Weights of a small transformer language model.
Size: 10 heads of 32 (1 for keys and values), vocabulary 4096, 6.2M parameters.
Each number is 200 + 40 x the weight over its row's rms, rounded and kept within 0 to 999. Layers, rows and columns count from 0. The size before them is the row's rms in percent of the matrix's.

# gate: layer 3 MLP gate, 576x224, rms 0.158, rows 68-88, columns 0-111
# up: layer 3 MLP up, 576x224, rms 0.164, rows 68-88, columns 0-111
# down: layer 3 MLP down (transposed), 576x224, rms 0.0933, rows 68-87, columns 0-111
gate68,106,174,172,220,258,248,234,172,170,199,300,181,164,208,254,172,181,189,202,139,151,163,252,190,196,267,187,258,211,296,194,232,220,180,127,224,242,255,152,213,146,186,166,198,204,198,139,191,237,198,164,263,139,105,175,226,146,188,217,194,136,203,197,242,173,179,156,206,179,176,266,190,128,161,130,168,176,262,205,200,151,265,210,201,243,187,225,223,250,193,174,183,200,213,152,203,229,164,233,159,211,243,180,206,192,165,242,231,226,167,170,164,196
up68,101,199,198,120,196,201,191,123,223,157,158,204,168,167,172,247,150,263,202,182,168,226,238,278,216,248,191,252,196,269,242,181,232,207,197,203,164,206,340,203,258,128,190,168,200,201,176,262,181,283,145,239,146,161,219,153,274,221,253,198,237,198,223,190,214,209,202,119,141,149,167,145,157,205,206,215,188,148,211,213,192,183,193,179,227,145,189,213,265,297,221,242,188,232,169,262,222,198,280,224,239,124,210,188,166,192,160,127,155,183,229,222,216
down68,105,222,216,216,208,233,198,186,250,150,277,192,137,219,237,138,185,222,171,200,210,131,250,240,191,217,206,203,327,129,124,119,188,174,218,231,118,154,218,162,177,243,267,221,171,149,195,245,239,206,216,175,220,228,171,256,245,153,185,200,165,185,233,208,156,210,179,194,215,180,227,224,256,241,153,177,189,177,209,205,141,182,226,193,228,210,151,208,162,140,172,271,192,177,240,245,183,210,171,149,213,193,245,196,216,227,239,149,188,178,205,197,246
gate69,093,187,191,141,230,214,236,244,191,193,217,218,250,241,169,156,214,160,176,204,186,230,188,165,172,244,227,244,248,198,204,190,265,232,182,231,217,246,203,195,184,162,226,127,170,203,182,231,188,174,201,214,253,185,162,205,250,177,188,224,208,215,203,198,172,176,127,286,237,285,180,197,157,193,150,200,202,228,161,175,124,166,149,184,236,223,185,191,242,223,142,195,246,156,225,204,190,219,249,264,152,208,138,230,230,227,301,297,205,158,174,257,208
up69,098,212,224,200,223,196,231,198,200,219,189,182,203,170,174,190,141,248,111,213,124,263,178,163,245,195,200,205,234,178,202,184,243,231,236,180,201,222,238,156,156,194,156,201,156,228,122,251,151,214,125,149,196,199,170,117,200,120,172,270,177,279,168,182,187,246,149,169,148,95,169,214,199,68,174,182,203,186,193,195,229,176,190,185,229,233,193,203,174,191,232,163,141,279,174,237,141,191,173,167,339,196,211,195,309,252,204,177,260,206,266,155,185
down69,100,224,133,150,233,207,211,192,216,253,205,159,191,241,260,245,253,198,210,226,227,224,213,139,194,159,190,257,136,168,184,225,167,207,144,210,242,146,189,149,116,233,188,252,201,165,134,211,142,205,212,228,221,116,266,185,228,196,127,239,226,124,231,210,241,225,234,187,145,167,177,207,191,198,189,220,209,236,236,232,184,154,244,193,161,226,243,145,220,169,164,219,162,227,182,165,175,176,212,185,147,127,178,179,280,151,145,235,194,202,163,217,217
gate70,093,253,239,168,197,143,199,118,179,187,60,150,220,215,208,196,159,212,172,216,203,223,154,186,192,251,214,176,176,151,260,208,164,190,142,225,232,305,186,146,242,274,190,228,200,252,216,179,230,218,185,215,243,188,167,219,259,160,245,185,215,200,130,215,235,242,181,224,157,217,191,207,179,231,256,193,214,190,212,175,225,213,178,219,209,144,145,218,195,233,225,172,155,253,180,207,227,275,198,143,207,217,118,203,221,211,147,183,168,124,162,270,165
up70,093,182,196,175,117,272,291,177,227,139,223,183,197,215,202,149,254,208,138,228,216,195,175,182,270,236,284,216,194,174,186,212,189,219,284,221,180,245,204,242,227,226,172,158,175,215,225,206,160,152,211,184,257,129,137,201,204,205,170,304,245,134,203,204,246,201,215,257,284,177,246,235,242,224,155,216,217,224,241,225,181,237,253,199,229,252,230,198,187,198,185,272,195,178,264,178,209,175,156,184,193,197,273,220,250,211,227,212,203,207,197,186,192
down70,094,187,246,229,167,179,254,207,271,244,265,251,191,211,267,239,136,176,160,296,218,181,231,221,199,206,178,180,287,151,119,104,248,187,242,180,229,137,138,247,175,150,254,200,201,180,250,209,205,183,186,147,172,201,178,204,203,209,191,153,239,204,200,240,177,150,150,139,194,186,198,210,123,226,246,181,150,182,229,202,204,215,199,173,209,162,194,134,164,262,188,211,254,249,155,276,209,196,205,198,231,246,156,232,233,246,171,234,234,232,197,186,211
gate71,104,206,197,189,179,227,89,257,232,216,129,256,184,192,148,190,154,191,138,256,226,194,193,216,163,251,188,217,233,242,163,159,158,236,234,138,175,253,174,150,119,186,186,149,200,208,244,177,229,149,210,210,217,187,203,228,282,167,209,242,259,191,211,224,195,189,198,182,207,137,242,254,214,198,232,97,217,236,116,185,233,207,231,220,159,243,218,209,205,224,196,182,134,173,213,109,202,210,215,175,200,241,191,248,219,162,172,197,202,118,152,234,186
up71,103,204,163,196,180,239,238,200,227,137,227,182,202,212,228,200,320,172,210,167,101,189,161,188,294,270,150,175,232,187,170,193,168,166,181,185,184,171,208,246,176,163,189,167,156,125,158,213,172,191,156,222,249,231,217,163,272,197,260,123,196,105,176,157,146,163,172,162,172,262,253,223,251,185,216,266,231,242,173,113,208,210,133,144,257,159,255,206,255,278,238,163,189,190,213,164,259,151,211,210,247,169,190,286,218,194,174,162,224,240,203,201,210
down71,104,194,220,181,207,227,241,202,152,166,201,124,189,164,200,202,269,149,189,241,169,145,215,123,141,188,147,199,178,247,221,138,194,281,145,178,205,183,236,188,257,207,270,175,190,216,183,241,246,161,193,204,249,245,224,156,199,209,208,215,197,198,128,199,222,235,174,249,278,170,174,180,209,199,173,204,168,207,203,143,177,239,147,202,204,159,182,160,69,239,167,179,272,191,208,234,159,165,207,183,139,214,239,179,180,162,293,212,266,279,201,160,246
gate72,105,107,199,159,221,263,218,198,147,220,245,157,175,228,207,199,236,240,184,143,196,209,119,175,249,217,198,143,118,146,243,156,112,224,205,201,196,210,184,189,232,107,192,249,171,218,153,192,206,199,250,161,220,149,173,244,263,228,202,261,174,221,203,260,181,192,173,258,220,175,214,203,211,163,155,210,182,170,187,172,212,191,176,95,242,217,173,164,123,206,217,193,232,148,230,262,193,193,224,139,263,177,233,129,193,178,197,133,129,185,230,247,230
up72,105,164,136,152,161,284,157,189,283,173,232,226,182,205,132,262,200,196,244,181,169,202,253,178,171,207,262,162,128,178,165,187,170,219,168,235,163,232,194,125,243,211,249,188,218,248,246,187,157,158,184,294,250,197,243,169,151,176,229,161,210,196,120,242,210,243,197,194,130,183,133,224,163,149,272,210,192,291,293,215,250,180,233,229,230,192,257,178,197,237,235,204,196,198,229,141,183,120,236,264,241,162,203,167,211,193,178,109,144,172,234,165,184
down72,105,266,156,212,141,232,209,182,239,259,248,228,141,250,266,170,225,107,215,222,174,243,199,178,198,156,210,153,200,116,171,180,184,207,222,290,217,195,125,193,166,186,153,209,190,199,249,203,218,185,202,249,230,117,178,196,187,178,205,209,236,169,205,116,149,240,176,178,242,182,214,238,223,234,204,198,223,181,233,169,221,259,212,218,205,203,298,224,223,158,237,168,183,147,172,174,223,184,198,250,207,260,237,175,162,213,179,184,127,170,209,173,208
gate73,101,171,238,219,164,176,165,183,271,182,229,278,205,199,217,217,264,252,200,240,199,256,126,261,169,191,250,231,236,146,251,178,176,191,160,149,255,232,196,170,209,228,189,242,165,222,201,266,138,198,192,238,122,209,217,216,161,190,271,241,229,191,189,161,245,152,192,191,276,193,254,197,175,173,237,164,223,306,187,164,166,218,260,150,246,222,239,173,224,234,246,223,209,182,201,203,158,197,158,256,151,232,194,227,239,175,203,160,196,195,261,216,186
up73,101,265,185,272,214,126,135,157,292,254,162,229,241,191,194,184,136,215,206,196,185,192,118,197,240,138,172,196,251,186,187,181,192,177,197,223,260,202,199,222,156,200,150,149,249,57,261,208,242,132,222,159,224,232,174,172,221,208,233,179,208,202,126,241,185,193,207,277,170,211,192,190,194,202,193,164,260,159,218,176,259,188,199,189,126,111,244,208,254,212,161,217,175,236,193,133,199,214,260,130,166,216,183,125,253,172,155,213,212,189,224,186,211
down73,099,227,159,230,247,196,223,189,199,172,176,218,187,209,226,205,234,209,120,143,195,166,184,270,244,129,191,106,203,276,222,224,259,191,155,300,247,199,247,213,176,223,258,265,141,231,246,212,251,161,180,249,229,149,159,184,190,163,221,155,196,236,202,278,235,227,223,183,147,162,160,125,251,227,185,268,159,214,204,129,254,171,143,187,177,214,207,241,201,170,207,202,185,215,157,244,196,206,212,191,277,176,150,213,205,231,254,125,250,184,208,183,198
gate74,101,190,238,224,265,213,250,196,241,176,200,232,203,190,202,269,218,170,272,224,183,190,264,245,183,147,171,252,205,223,240,158,288,209,126,202,279,178,169,205,187,158,189,225,199,160,148,155,214,238,234,218,220,243,110,219,213,215,232,138,227,171,194,154,115,246,251,218,263,155,217,179,126,264,200,166,217,243,287,200,200,285,175,262,155,171,192,168,154,181,224,211,167,230,228,265,259,199,168,237,206,189,187,171,182,304,260,172,186,235,183,186,274
up74,106,215,189,267,239,204,223,235,177,175,188,207,216,169,199,225,162,193,200,154,209,198,215,138,200,231,230,178,188,270,208,181,234,243,240,258,232,216,153,191,263,176,182,164,184,213,248,206,85,161,229,186,136,256,248,144,179,250,154,148,149,251,191,240,224,275,177,161,225,173,197,176,238,210,182,211,215,196,176,160,269,205,156,200,225,170,143,175,218,309,126,159,191,141,161,238,247,228,166,277,182,141,230,234,204,184,195,222,281,248,273,219,221
down74,102,269,224,166,194,165,203,222,268,180,222,170,208,235,209,272,123,201,239,170,146,212,186,197,279,170,205,170,205,179,188,279,168,214,233,122,217,234,133,203,250,204,179,296,184,166,177,139,223,191,224,177,181,171,184,178,201,216,204,214,293,166,213,209,222,156,252,158,165,129,245,205,168,249,235,160,251,259,183,249,195,148,247,128,199,277,249,228,154,218,154,258,165,250,204,224,248,162,192,205,208,231,148,216,118,241,177,247,159,187,243,221,265
gate75,109,205,223,161,145,200,224,182,202,240,204,171,186,131,248,190,212,142,153,185,209,234,203,241,212,210,196,233,255,177,238,221,199,184,233,269,137,231,177,223,102,215,189,163,208,141,182,201,193,142,181,143,174,229,196,167,187,201,151,199,207,172,250,201,172,238,246,219,192,159,168,197,214,207,232,235,212,217,146,296,196,200,232,158,215,244,237,140,255,224,207,199,232,200,164,171,225,213,151,169,171,138,233,224,172,176,180,141,166,220,150,242,140
up75,107,210,201,182,214,186,223,145,168,238,172,264,271,178,244,209,177,114,158,218,160,168,190,243,187,245,214,206,224,194,265,130,185,201,158,176,269,161,191,216,273,226,250,213,260,178,182,229,178,224,138,238,235,240,219,215,203,234,218,165,156,274,193,150,137,291,199,163,190,174,287,150,188,200,147,214,226,249,250,236,149,232,188,189,190,111,199,172,181,202,229,214,220,253,305,161,181,192,274,155,255,176,199,247,218,206,196,214,118,140,133,241,221
down75,109,212,229,185,222,246,232,124,166,241,167,154,180,271,213,260,225,208,301,160,152,183,149,215,175,259,268,165,156,124,237,242,176,215,145,173,175,172,136,178,169,149,193,204,195,190,267,231,142,208,160,157,202,207,161,307,238,220,239,170,219,216,196,205,169,184,229,188,217,265,164,185,217,183,145,255,134,224,226,206,175,238,218,253,227,187,175,185,154,259,152,188,162,180,262,183,245,219,192,236,173,181,225,225,166,279,189,283,190,189,230,159,150
gate76,100,249,137,221,212,161,242,144,134,219,157,226,201,226,185,235,187,261,151,200,242,207,241,161,182,237,248,257,301,204,185,177,168,142,210,206,190,184,166,211,163,178,236,150,161,99,197,128,70,211,206,194,195,130,154,270,273,178,179,211,185,174,157,105,227,170,227,238,176,206,162,175,127,203,186,169,201,163,202,292,159,131,217,142,248,237,238,213,176,196,223,204,195,284,174,180,144,181,233,159,239,207,175,238,173,200,203,157,213,231,192,157,172
up76,107,230,198,137,142,263,181,178,214,244,203,203,267,230,193,111,225,150,195,233,205,248,192,186,164,233,144,259,226,225,239,248,167,282,223,164,197,257,214,209,230,72,179,211,246,210,237,195,184,232,225,160,265,178,151,247,215,140,162,186,191,269,199,208,210,197,169,182,239,214,176,203,238,251,189,198,215,306,190,234,90,217,181,150,134,206,161,162,244,191,174,161,155,215,204,202,180,224,176,185,217,254,160,134,269,241,234,202,242,195,216,275,215
down76,103,212,195,200,212,210,248,196,227,268,221,205,251,90,170,305,196,259,191,168,149,157,191,138,212,191,177,212,203,221,175,195,221,224,176,221,144,182,233,255,205,208,221,239,210,171,232,231,228,205,139,187,231,198,275,164,218,255,216,175,203,151,242,212,246,208,205,221,188,207,233,240,184,308,212,230,164,140,196,117,175,238,129,197,187,185,159,240,87,231,163,235,256,139,208,200,187,247,231,211,172,161,142,240,166,225,151,167,231,210,195,236,192
gate77,096,240,208,204,226,211,147,226,202,180,160,153,177,223,301,170,206,180,289,204,211,225,288,241,224,212,217,136,165,161,142,211,203,144,146,207,257,181,121,195,216,181,143,151,244,158,246,241,230,186,194,192,185,266,206,290,157,158,199,228,193,204,146,146,139,173,129,280,200,204,135,205,257,290,184,146,224,245,186,203,196,212,122,249,169,253,202,152,184,205,234,94,169,217,269,209,239,206,153,163,244,197,242,199,193,197,235,194,247,179,164,174,229
up77,100,154,189,159,194,240,200,159,195,198,178,261,224,176,228,238,216,215,260,153,195,238,277,211,172,217,159,138,198,187,157,184,188,192,216,178,180,260,207,189,192,251,223,166,238,241,207,195,282,255,220,180,229,192,244,201,160,201,172,185,214,240,233,121,198,248,208,201,141,142,209,152,213,214,132,206,206,261,191,179,257,164,198,242,166,240,201,193,204,261,163,189,177,244,184,191,180,181,198,253,179,209,172,206,228,146,176,267,226,214,196,215,215
down77,096,189,209,259,184,209,185,175,188,197,172,176,155,150,209,175,253,98,177,231,164,179,239,257,206,241,194,212,228,206,238,198,195,227,204,224,190,177,248,212,195,166,198,294,233,239,165,157,167,130,256,161,201,138,136,159,247,172,288,194,136,187,255,280,173,224,214,214,225,182,204,259,163,185,198,268,183,205,224,168,216,234,215,235,163,242,245,204,184,219,191,235,150,218,163,252,190,176,183,175,154,200,189,237,273,158,203,175,194,201,102,165,264
gate78,102,217,209,145,202,240,245,90,150,171,172,249,185,220,203,266,120,189,151,214,202,237,239,147,205,206,217,184,220,127,161,200,258,143,229,193,254,190,201,212,212,190,206,140,165,275,182,172,197,206,185,216,224,189,169,178,181,201,232,315,146,170,229,179,262,229,193,232,240,149,256,215,196,165,240,149,208,168,191,125,172,193,167,181,181,274,217,204,213,161,225,205,203,213,238,164,163,143,134,222,249,231,202,195,163,212,195,265,163,228,192,163,256
up78,092,251,157,169,226,180,155,240,237,229,234,218,155,177,166,217,261,247,248,171,173,146,186,235,152,195,204,257,120,185,201,257,175,167,174,250,235,226,136,212,182,207,251,173,254,183,296,244,235,253,265,156,215,239,247,243,160,266,213,229,192,195,187,238,200,209,202,163,187,176,190,206,241,154,236,273,184,209,175,214,235,220,196,221,176,207,270,233,258,147,257,199,215,255,217,218,277,169,167,249,145,172,170,269,200,191,253,192,234,230,167,205,231
down78,098,165,245,124,208,195,167,220,223,274,226,192,252,199,176,221,192,242,192,208,140,227,192,205,211,194,157,128,120,196,240,99,186,191,210,237,184,189,177,173,180,247,158,188,226,179,134,139,188,204,229,167,149,229,218,244,234,203,226,177,227,163,253,191,162,202,225,230,229,218,270,194,214,213,225,197,204,201,187,242,166,131,176,178,185,214,142,197,232,121,213,180,268,182,155,235,205,161,283,226,227,126,262,229,274,203,174,125,214,218,169,244,256
gate79,086,163,198,168,181,245,209,209,272,175,161,226,174,184,229,215,160,186,214,180,216,156,169,171,242,196,264,200,179,200,267,190,134,298,203,190,123,170,239,178,226,162,204,138,194,204,214,184,177,218,206,269,165,236,270,168,227,252,69,226,250,173,181,116,245,138,209,248,152,156,154,203,169,175,181,172,208,194,186,279,157,230,204,182,145,147,262,250,173,203,227,139,259,168,233,250,209,145,208,179,166,194,270,249,226,244,208,184,174,212,233,196,229
up79,091,191,217,147,188,170,230,206,171,247,157,243,241,185,155,145,202,251,179,215,233,180,237,211,228,271,211,217,229,210,215,212,313,157,269,219,199,227,249,207,153,149,148,141,177,132,210,171,195,207,246,168,247,182,243,216,229,238,214,177,175,152,224,184,148,163,269,226,227,181,174,197,282,200,265,140,214,160,228,165,211,131,247,234,182,220,115,134,218,236,222,191,203,167,258,172,185,298,209,230,201,184,196,197,163,228,184,188,176,159,188,229,288
down79,094,196,207,204,213,172,137,201,212,261,184,227,223,185,230,276,169,244,172,160,201,250,205,215,210,139,211,185,185,218,267,275,158,277,215,190,161,138,189,182,193,218,255,257,159,134,193,193,159,253,258,220,185,226,232,229,231,225,162,197,157,241,287,241,242,244,199,260,171,232,229,235,180,176,215,223,149,169,172,101,182,241,147,224,218,148,260,241,240,214,156,209,225,201,142,208,235,232,146,162,200,190,232,219,163,225,216,238,214,211,109,152,155
gate80,102,145,184,248,223,217,159,232,194,177,239,263,256,276,202,213,147,170,113,280,242,212,228,210,189,277,160,163,151,185,235,178,124,154,205,152,219,149,229,186,163,189,243,256,234,217,152,199,225,176,217,227,217,209,156,210,156,207,191,225,173,238,215,210,171,189,222,171,202,179,207,194,154,152,173,161,176,200,174,222,190,240,287,241,218,161,241,251,178,201,214,234,204,132,149,210,230,220,202,279,241,188,172,260,245,207,211,205,229,236,255,219,160
up80,097,248,229,278,254,154,128,187,161,238,149,208,149,176,242,221,119,286,280,203,214,206,181,200,183,130,161,173,220,167,211,123,176,153,268,205,256,199,238,245,208,170,202,192,208,228,180,218,207,131,140,196,169,246,142,178,251,221,153,240,234,192,193,221,161,235,265,198,216,314,179,261,195,169,209,207,179,149,197,168,121,260,221,261,174,201,179,201,250,180,226,201,203,155,222,170,200,159,159,187,222,287,207,209,167,161,229,148,218,206,206,268,173
down80,105,127,244,205,168,227,210,240,195,198,230,143,204,223,269,211,197,211,200,287,217,193,227,253,161,233,263,173,205,227,164,221,129,161,111,219,244,216,157,231,123,243,212,120,170,189,226,176,145,193,192,196,207,262,131,138,222,177,122,296,251,139,94,213,151,186,241,115,204,198,196,184,163,179,171,167,157,199,233,142,197,215,284,203,232,129,131,216,169,239,162,263,165,189,238,222,219,159,208,213,173,194,202,120,217,180,182,159,191,228,194,141,161
gate81,106,252,179,207,205,160,186,234,236,238,164,177,210,250,241,210,180,204,275,188,220,279,198,255,291,191,252,140,213,170,173,148,179,171,157,201,196,191,207,225,144,211,181,201,175,152,161,155,269,201,157,245,144,211,141,247,175,167,177,228,139,142,220,160,139,244,232,213,188,181,207,247,196,234,309,231,188,210,201,148,277,242,289,158,262,222,176,176,149,238,183,245,232,217,114,189,211,269,183,151,205,103,260,225,158,161,189,193,170,235,140,229,128
up81,095,177,163,143,243,148,128,250,202,178,225,192,164,144,168,203,201,221,208,251,243,193,163,202,148,145,219,225,155,218,174,243,182,201,225,210,185,108,161,190,244,254,256,222,207,192,281,249,224,257,245,247,146,257,275,178,193,238,297,232,78,162,219,100,170,192,225,254,169,223,155,182,229,259,217,233,280,217,187,160,251,157,133,172,193,217,217,194,207,124,170,187,190,170,192,229,243,184,198,159,204,162,238,131,211,194,115,233,232,222,266,195,245
down81,101,82,197,200,228,152,280,150,184,207,152,288,246,225,185,223,139,254,204,200,189,169,156,282,237,185,210,166,204,200,224,201,214,218,214,156,208,126,191,126,153,177,187,196,211,199,152,264,238,199,227,192,226,206,260,217,279,266,180,220,186,282,213,179,168,267,206,219,191,212,224,158,140,123,191,165,260,210,156,199,211,196,218,214,187,228,212,124,211,226,131,139,154,192,188,226,250,250,169,225,178,169,247,273,228,258,141,186,213,201,182,224,222
gate82,108,216,203,196,128,248,202,177,237,155,155,173,202,207,226,229,206,184,228,186,161,185,212,202,252,229,195,194,168,296,189,227,170,264,162,146,189,172,247,136,98,162,204,110,144,284,215,127,169,174,241,190,248,205,213,253,218,234,182,151,182,196,204,224,214,228,165,273,167,268,226,231,238,245,235,245,118,207,226,219,191,229,266,203,224,181,205,192,165,259,219,276,170,211,220,125,156,211,219,220,248,188,271,194,249,210,242,210,165,155,222,206,243
up82,109,219,252,144,193,212,279,237,171,220,154,197,176,260,207,180,185,130,195,174,241,240,193,174,212,233,216,169,243,174,236,199,223,213,180,171,218,245,166,180,182,212,274,211,182,190,231,218,197,181,242,231,190,229,206,205,179,213,178,255,130,213,171,203,261,228,133,185,299,229,172,199,202,79,154,195,164,205,192,136,224,164,256,159,230,190,135,221,170,267,160,102,208,190,142,112,211,193,205,215,202,174,212,203,207,203,234,265,245,211,161,190,288
down82,103,121,247,186,200,282,234,259,184,220,207,175,179,268,144,169,199,285,175,269,176,226,252,217,265,178,96,208,173,179,204,149,273,164,232,169,132,248,193,153,188,172,243,124,218,192,199,191,193,238,235,136,182,193,168,196,186,207,221,132,236,237,239,244,121,258,203,260,231,242,234,221,230,165,170,183,192,155,195,213,129,188,211,199,149,171,245,249,179,208,180,227,154,187,151,180,180,223,198,155,207,289,170,162,171,177,137,223,167,201,180,196,211
gate83,095,208,256,160,173,101,195,215,173,115,158,179,175,308,126,196,147,164,160,141,167,203,204,173,182,219,199,248,191,183,241,180,284,218,192,250,145,250,197,229,200,199,242,180,217,127,183,211,201,281,249,263,142,223,117,150,194,211,193,235,174,241,159,189,155,200,173,232,233,145,186,144,203,251,150,120,138,206,197,166,216,199,178,207,130,149,184,233,222,208,201,199,216,238,179,185,220,174,228,194,238,254,257,215,218,227,186,135,246,220,228,241,143
up83,090,255,314,162,234,204,119,157,255,166,246,176,165,164,53,174,185,182,178,222,172,216,188,181,214,213,246,179,206,218,186,213,139,191,193,215,142,157,182,195,186,212,184,172,199,251,170,151,190,224,214,201,137,185,197,159,185,180,192,225,183,198,216,189,254,216,193,194,228,207,194,164,235,181,207,258,171,207,217,172,149,231,243,211,158,204,219,183,234,216,226,246,144,225,225,208,212,218,203,190,203,257,245,196,176,235,199,134,145,191,214,181,164
down83,094,162,250,233,154,87,165,266,200,144,265,164,173,230,122,196,150,128,163,180,155,148,140,186,230,227,200,171,198,216,186,150,237,201,202,210,148,236,263,204,199,138,183,233,292,256,215,169,147,151,254,230,180,189,262,233,179,180,216,289,197,167,185,205,163,157,145,185,227,108,152,226,174,171,163,150,172,228,203,253,170,162,178,203,150,201,178,202,169,179,177,262,183,166,215,175,190,199,212,195,152,299,157,256,201,289,155,146,204,145,233,175,168
gate84,110,235,206,135,159,186,230,240,171,185,192,185,223,216,170,173,250,135,194,242,190,180,198,199,196,233,183,220,180,211,224,274,218,190,202,208,178,143,210,145,149,218,183,205,189,168,230,219,225,207,233,207,182,254,213,231,199,154,185,203,115,142,181,183,203,132,124,198,188,132,163,192,176,262,166,163,178,231,217,129,226,252,204,108,174,208,214,136,190,186,197,232,115,190,194,176,256,221,214,220,208,186,179,130,245,198,148,192,183,159,171,228,228
up84,108,149,149,203,205,133,202,220,181,160,188,199,247,229,158,255,189,203,167,203,170,211,298,188,193,207,155,216,232,222,159,163,194,192,184,165,186,206,223,145,243,291,201,177,186,147,206,232,159,237,310,202,194,169,201,209,167,213,215,250,224,156,172,261,292,246,109,158,200,264,222,224,183,176,222,254,237,201,133,167,214,249,220,193,266,223,261,218,203,200,167,209,192,294,212,208,224,175,43,206,166,214,148,223,148,212,232,187,270,153,162,239,156
down84,103,280,191,165,249,219,219,147,251,199,262,246,256,198,230,255,260,160,142,191,196,141,188,255,131,165,192,189,150,243,226,168,226,220,178,259,216,309,138,194,145,188,200,229,183,219,234,225,261,173,202,193,222,183,202,160,223,197,196,256,224,174,217,163,271,181,257,193,233,229,174,218,149,199,262,130,204,194,201,214,255,263,187,221,220,232,141,199,224,225,200,221,144,201,206,188,243,113,184,176,199,272,218,209,163,164,219,142,179,139,187,212,237
gate85,108,145,162,213,270,253,257,222,237,115,136,270,204,173,207,164,229,164,209,259,128,263,217,208,176,184,261,196,218,198,163,96,186,187,204,185,187,198,263,191,165,233,245,140,207,231,178,206,147,232,186,161,237,201,227,245,162,221,227,170,248,205,162,123,221,162,131,186,252,220,195,248,254,218,168,140,184,214,234,210,154,187,168,250,210,169,217,173,175,257,146,190,191,167,198,218,228,189,235,201,154,255,124,180,225,228,168,171,173,168,231,250,177
up85,120,326,189,154,144,246,158,264,248,227,233,139,178,274,213,244,176,237,224,189,268,249,182,193,180,257,174,237,230,278,248,262,136,222,188,237,144,147,165,210,148,204,221,246,180,227,205,208,188,208,204,208,146,191,176,135,234,193,179,221,247,156,207,242,230,193,220,181,261,216,264,150,232,261,175,211,212,213,181,260,194,240,250,188,227,297,192,219,180,155,265,213,168,217,202,229,171,203,186,156,210,169,173,233,111,242,262,263,222,236,146,250,142
down85,109,263,234,217,222,179,177,176,261,168,174,175,136,189,200,214,180,235,136,196,162,209,205,176,147,158,125,155,187,196,165,122,188,222,275,206,212,161,168,250,146,140,219,158,209,159,170,222,146,130,215,202,152,230,181,272,147,215,222,217,242,229,134,222,234,186,253,178,168,170,189,153,213,190,261,213,201,254,245,181,144,182,205,126,162,265,180,123,123,241,190,207,176,200,159,235,256,237,218,228,195,157,258,188,227,260,273,220,211,252,195,125,206
gate86,107,238,133,300,214,161,199,157,179,225,183,175,195,186,203,207,137,194,227,254,209,226,215,195,130,227,212,216,153,208,165,238,204,226,278,181,245,210,278,204,169,226,182,180,240,204,101,160,173,234,143,215,214,235,202,199,179,202,214,196,296,232,181,200,219,179,178,276,195,247,246,186,284,181,181,188,245,218,198,194,215,186,235,143,218,209,174,157,224,242,192,208,198,157,153,185,151,232,202,210,295,149,199,235,198,123,218,202,204,197,242,225,223
up86,103,245,185,278,170,191,206,188,190,223,235,185,251,261,226,142,204,172,230,243,183,197,196,237,123,314,117,259,172,177,147,131,163,238,223,215,248,288,119,242,149,227,224,179,182,141,173,189,212,265,234,263,223,235,191,223,216,279,268,184,187,186,198,198,214,224,253,277,258,222,162,154,161,257,221,238,245,215,138,217,247,217,129,158,183,232,203,218,212,237,214,197,166,259,163,277,148,188,237,211,196,160,187,218,125,234,193,90,215,158,235,157,128
down86,103,160,191,213,238,191,145,144,134,207,152,187,216,278,212,213,139,217,200,252,211,220,208,104,227,171,176,154,247,150,201,136,251,216,216,225,117,180,157,203,159,236,199,140,260,166,170,176,175,298,223,218,269,214,206,185,257,227,162,212,145,122,180,206,183,171,167,246,184,234,251,167,169,230,196,249,106,245,140,212,171,175,187,148,197,187,194,235,143,206,283,200,243,265,135,211,287,173,150,238,186,176,192,175,302,219,240,220,200,147,215,162,274
gate87,104,163,177,215,252,177,181,191,226,234,190,290,279,151,217,212,184,165,142,213,235,171,239,259,137,224,274,152,182,210,244,203,238,196,209,203,197,108,206,233,227,155,121,261,166,210,256,151,136,215,167,198,223,206,240,198,185,156,190,232,146,188,130,221,163,175,164,172,220,279,225,218,171,223,187,186,146,218,138,246,193,196,201,198,125,165,195,216,190,234,188,139,230,226,185,178,207,209,175,260,187,245,197,177,251,168,169,232,248,181,238,147,246
up87,104,262,304,232,173,124,157,207,241,238,196,129,204,171,222,265,134,234,211,169,248,219,208,174,203,132,160,218,184,214,192,190,270,219,239,261,183,217,158,222,214,212,141,143,176,195,268,208,293,210,264,268,189,243,213,218,208,190,191,241,137,203,182,266,235,241,228,233,290,120,164,181,217,225,255,265,121,182,257,179,214,240,241,238,214,280,161,322,209,216,215,233,208,206,185,239,266,234,216,261,239,161,150,269,153,211,217,232,180,175,275,161,160
down87,096,191,149,220,162,168,144,178,245,269,192,244,222,239,224,200,240,233,202,213,151,148,192,213,192,248,139,190,157,248,259,220,204,200,121,261,189,195,207,251,233,196,185,217,185,181,188,261,159,236,143,179,238,180,265,215,155,296,138,215,261,224,149,234,226,195,234,243,202,159,218,226,185,157,266,116,195,191,215,162,156,244,147,136,164,156,137,250,151,247,206,251,186,195,184,227,217,143,175,204,287,210,254,167,134,229,212,186,243,251,179,176,184
gate88,105,117,142,233,217,168,224,185,184,207,243,212,190,214,260,179,246,195,209,224,209,245,242,208,217,171,234,159,261,235,193,255,140,248,241,198,221,187,188,170,155,200,183,183,198,140,179,211,272,174,209,234,150,157,181,238,207,208,193,190,239,227,228,214,194,289,246,164,174,201,210,244,258,195,186,142,222,266,196,208,199,204,255,192,102,217,138,224,135,121,207,204,196,129,157,156,239,170,231,198,163,113,246,191,201,230,222,200,217,177,283,196,171
up88,110,250,188,247,239,355,225,183,182,284,142,282,191,202,213,235,270,141,193,204,213,208,276,219,199,188,240,155,227,216,199,143,219,241,137,146,228,215,226,261,266,161,184,215,218,204,218,211,207,217,189,196,175,164,165,137,205,216,164,222,209,213,199,179,262,165,182,180,227,205,125,256,140,235,206,197,135,243,230,195,173,221,136,177,207,205,184,199,207,313,246,241,184,203,227,284,161,134,222,199,214,122,205,256,197,162,204,153,181,189,253,163,179